config = dict(
    n_layer=8,
    d_model=64,
    n_head=2,
    n_kv_head=2,
    head_dim=32,
    d_mlp=256,
    vocab_size=2541,
    activation='relu',
    norm='layernorm',
    norm_place='pre',
    norm_eps=1e-05,
    positions='rope',
    rope_base=10000.0,
    rope_fraction=1.0,
    qk_norm=False,
    attn_scale=0.177,
    bias='all',
    tie_embeddings=True,
    parallel_block=False,
    init='normal',
    init_std_qkv=0.0625,
    init_std_o=0.0157,
    init_std_up=0.0625,
    init_std_down=0.0157,
    optimizer='muon_variant',
    lr=0.00948,
    lr_mult_o=1.5,
    beta1=0.95,
    lr_head=0.0104,
    grad_clip=2.0,
    warmup_steps=200,
    schedule='wsd',
    decay_fraction=0.662,
    decay_shape='linear',
    final_lr_fraction=0.0,
    batch_tokens=16384,
    seq_len=256,
    doc_mask=True,
    train_tokens=86520000,
    steps=5281,
    dataset='wikipedia_en',
)
Each number is 500 + 50 x the weight over its row's rms, rounded and kept within 0 to 999. Layers, rows and columns count from 0. Numbers have three digits each. The size before them is the row's rms in percent of the matrix's.

# layer 3 MLP up, 256x64, rms 0.352, rows 244-255, columns 0-63
106:541561515563559496588445537475591509486406508500610597426518494504455478493493556533514492445447560425495477477438483533507506523406503581532570466417547447499486538519463452482474530449381468
137:542457509597503531489506546514507481471507433511588439542438603532517474536489549438459464448565550509533538530435451585570496529547501382517568455388438521509439467517568510551433481506462424
106:490524501518456441607436537553445523507415400483436461527531436490426570535485592437490456547550603481474497509444471496446425537545500513595505454431509478531463524492558597510494510564446555
100:472456583528541519441524377448419570448537481521514447509538460432455552518492566379611485499560529428476479550489539504462515501522468459528522412437573497514522519559571521470531436537575531
098:496471497587470516561500464510613523484565521548518485482481573480466495584517561552540570382381540534480460506446459563484566497468575431491457477518494506443509426509493356503530525434493513
096:449541553553587528465549548441489577553486547566521456468424479569488430451489562509411536514516518546473568421550561449565478479495520474509452545477448473548520370531503456550502474452405419
105:527475529506427413536465555563513485447539499504521524494517486552494506498402538436444427588457518453423534587536553583468509457474508373487521488553548607599500525470439418516449532506542518
107:538512464448534485419543492540535426388491538511523508461466517497563571578433491443486478423500547486425412485546574420513497594527536468447493532546424551566538620506549473466516485501428548
107:513474500489430523608520487419542471524485376436459517520579512548496558505529495452491489489430518508482445494416581522430619477476599468447521441452494548473500472593456472528565577493569483
099:517500419514450543566468469449590568564496463528396517528383501499511424543454511492516510454466489424554476510531524545589460488471462536629471561527589541418530516526485535494509390484486465
105:498394488536541497416453437516503571486453473514526445535530490582489444482440482576518528457572524444457504587515594567429563478495402491497453497551517463443552505505523449424567572598452465
094:562451515439382539562498460484616432467457541463459433525485417529517571542472484474412523530596443464460478519515506524545537584520500525563488505433493514520533485490423555467455513505509641
# layer 3 MLP down (transposed), 256x64, rms 0.0912, rows 244-255, columns 0-63
118:420503542487583505511481521499556478489648515535549415500601529518538512473490618531484470430447524451439483522410530509567503481416487577482453471553426524487559513440505430470463440566485512
146:546500472506526480471573463418525568464464440500483472581484502416511482519546433567539467597579506527487481505443483565599451489440506474432590525362472582494501524517528580459514499494480402
099:519556585525514456398532486474538414500553469542465486449538465518621564499447431546468554504536412469450455438524482651520480480413504473472546479501471494552556491422506508473484513525503603
107:500488614577442463536479584484437564548512459448491441554490432466513465566513535435517488514530530485457592528454553445468525482390513532565502457502447418513555557389519485555489439491597518
110:446579487555475476537481581538518501472511403540525366522580464423501526576458511527603505489506454503480413573499465536525573562452391535496552477493535546480472493419434409510527490504499526
088:612477536413461489555485500469546483505428522503489427591448577496452629512504508472474448480461558453494533562493509498469589476461474569534481513517363540441515493505488489378481523512541571
104:472550453481523575542495544510458371481549418560537474438548549511475489567452570487392557581459474472539482646457483539481511450544518440493549458460485471506477513493494570551456580434526500
100:593525477452496527492518450478497559536513417456517438520461604546473523583408473555479429468481477570420466423479531435579544538502494511561478551562514450462475542445547464465548525615442427
099:475547465531595487488480419465431501452568544510510488478453532512428471607437464534554640447522450505441456472504508531457494497481457503455521562464559628500586456488547528571489398480488488
097:451469415498612447486533466446517514464501482566421524575553502489526476554595415475488509438569461562464498431510625510436493481544543440526550540506535470447532484502489492492503466641451441
098:546550610472545415462434553444498474416543414511463511523453461559511465494530528381481538577491412503494539549553516493560429532472511549528516476618581477543481540443437466445471512464544517
103:449553533535387522536532507539410520521469473483459477516459557552460541447427395505509561452551544537392548501482494448576446516511406497517491470467495503520575504469587541519589533446502616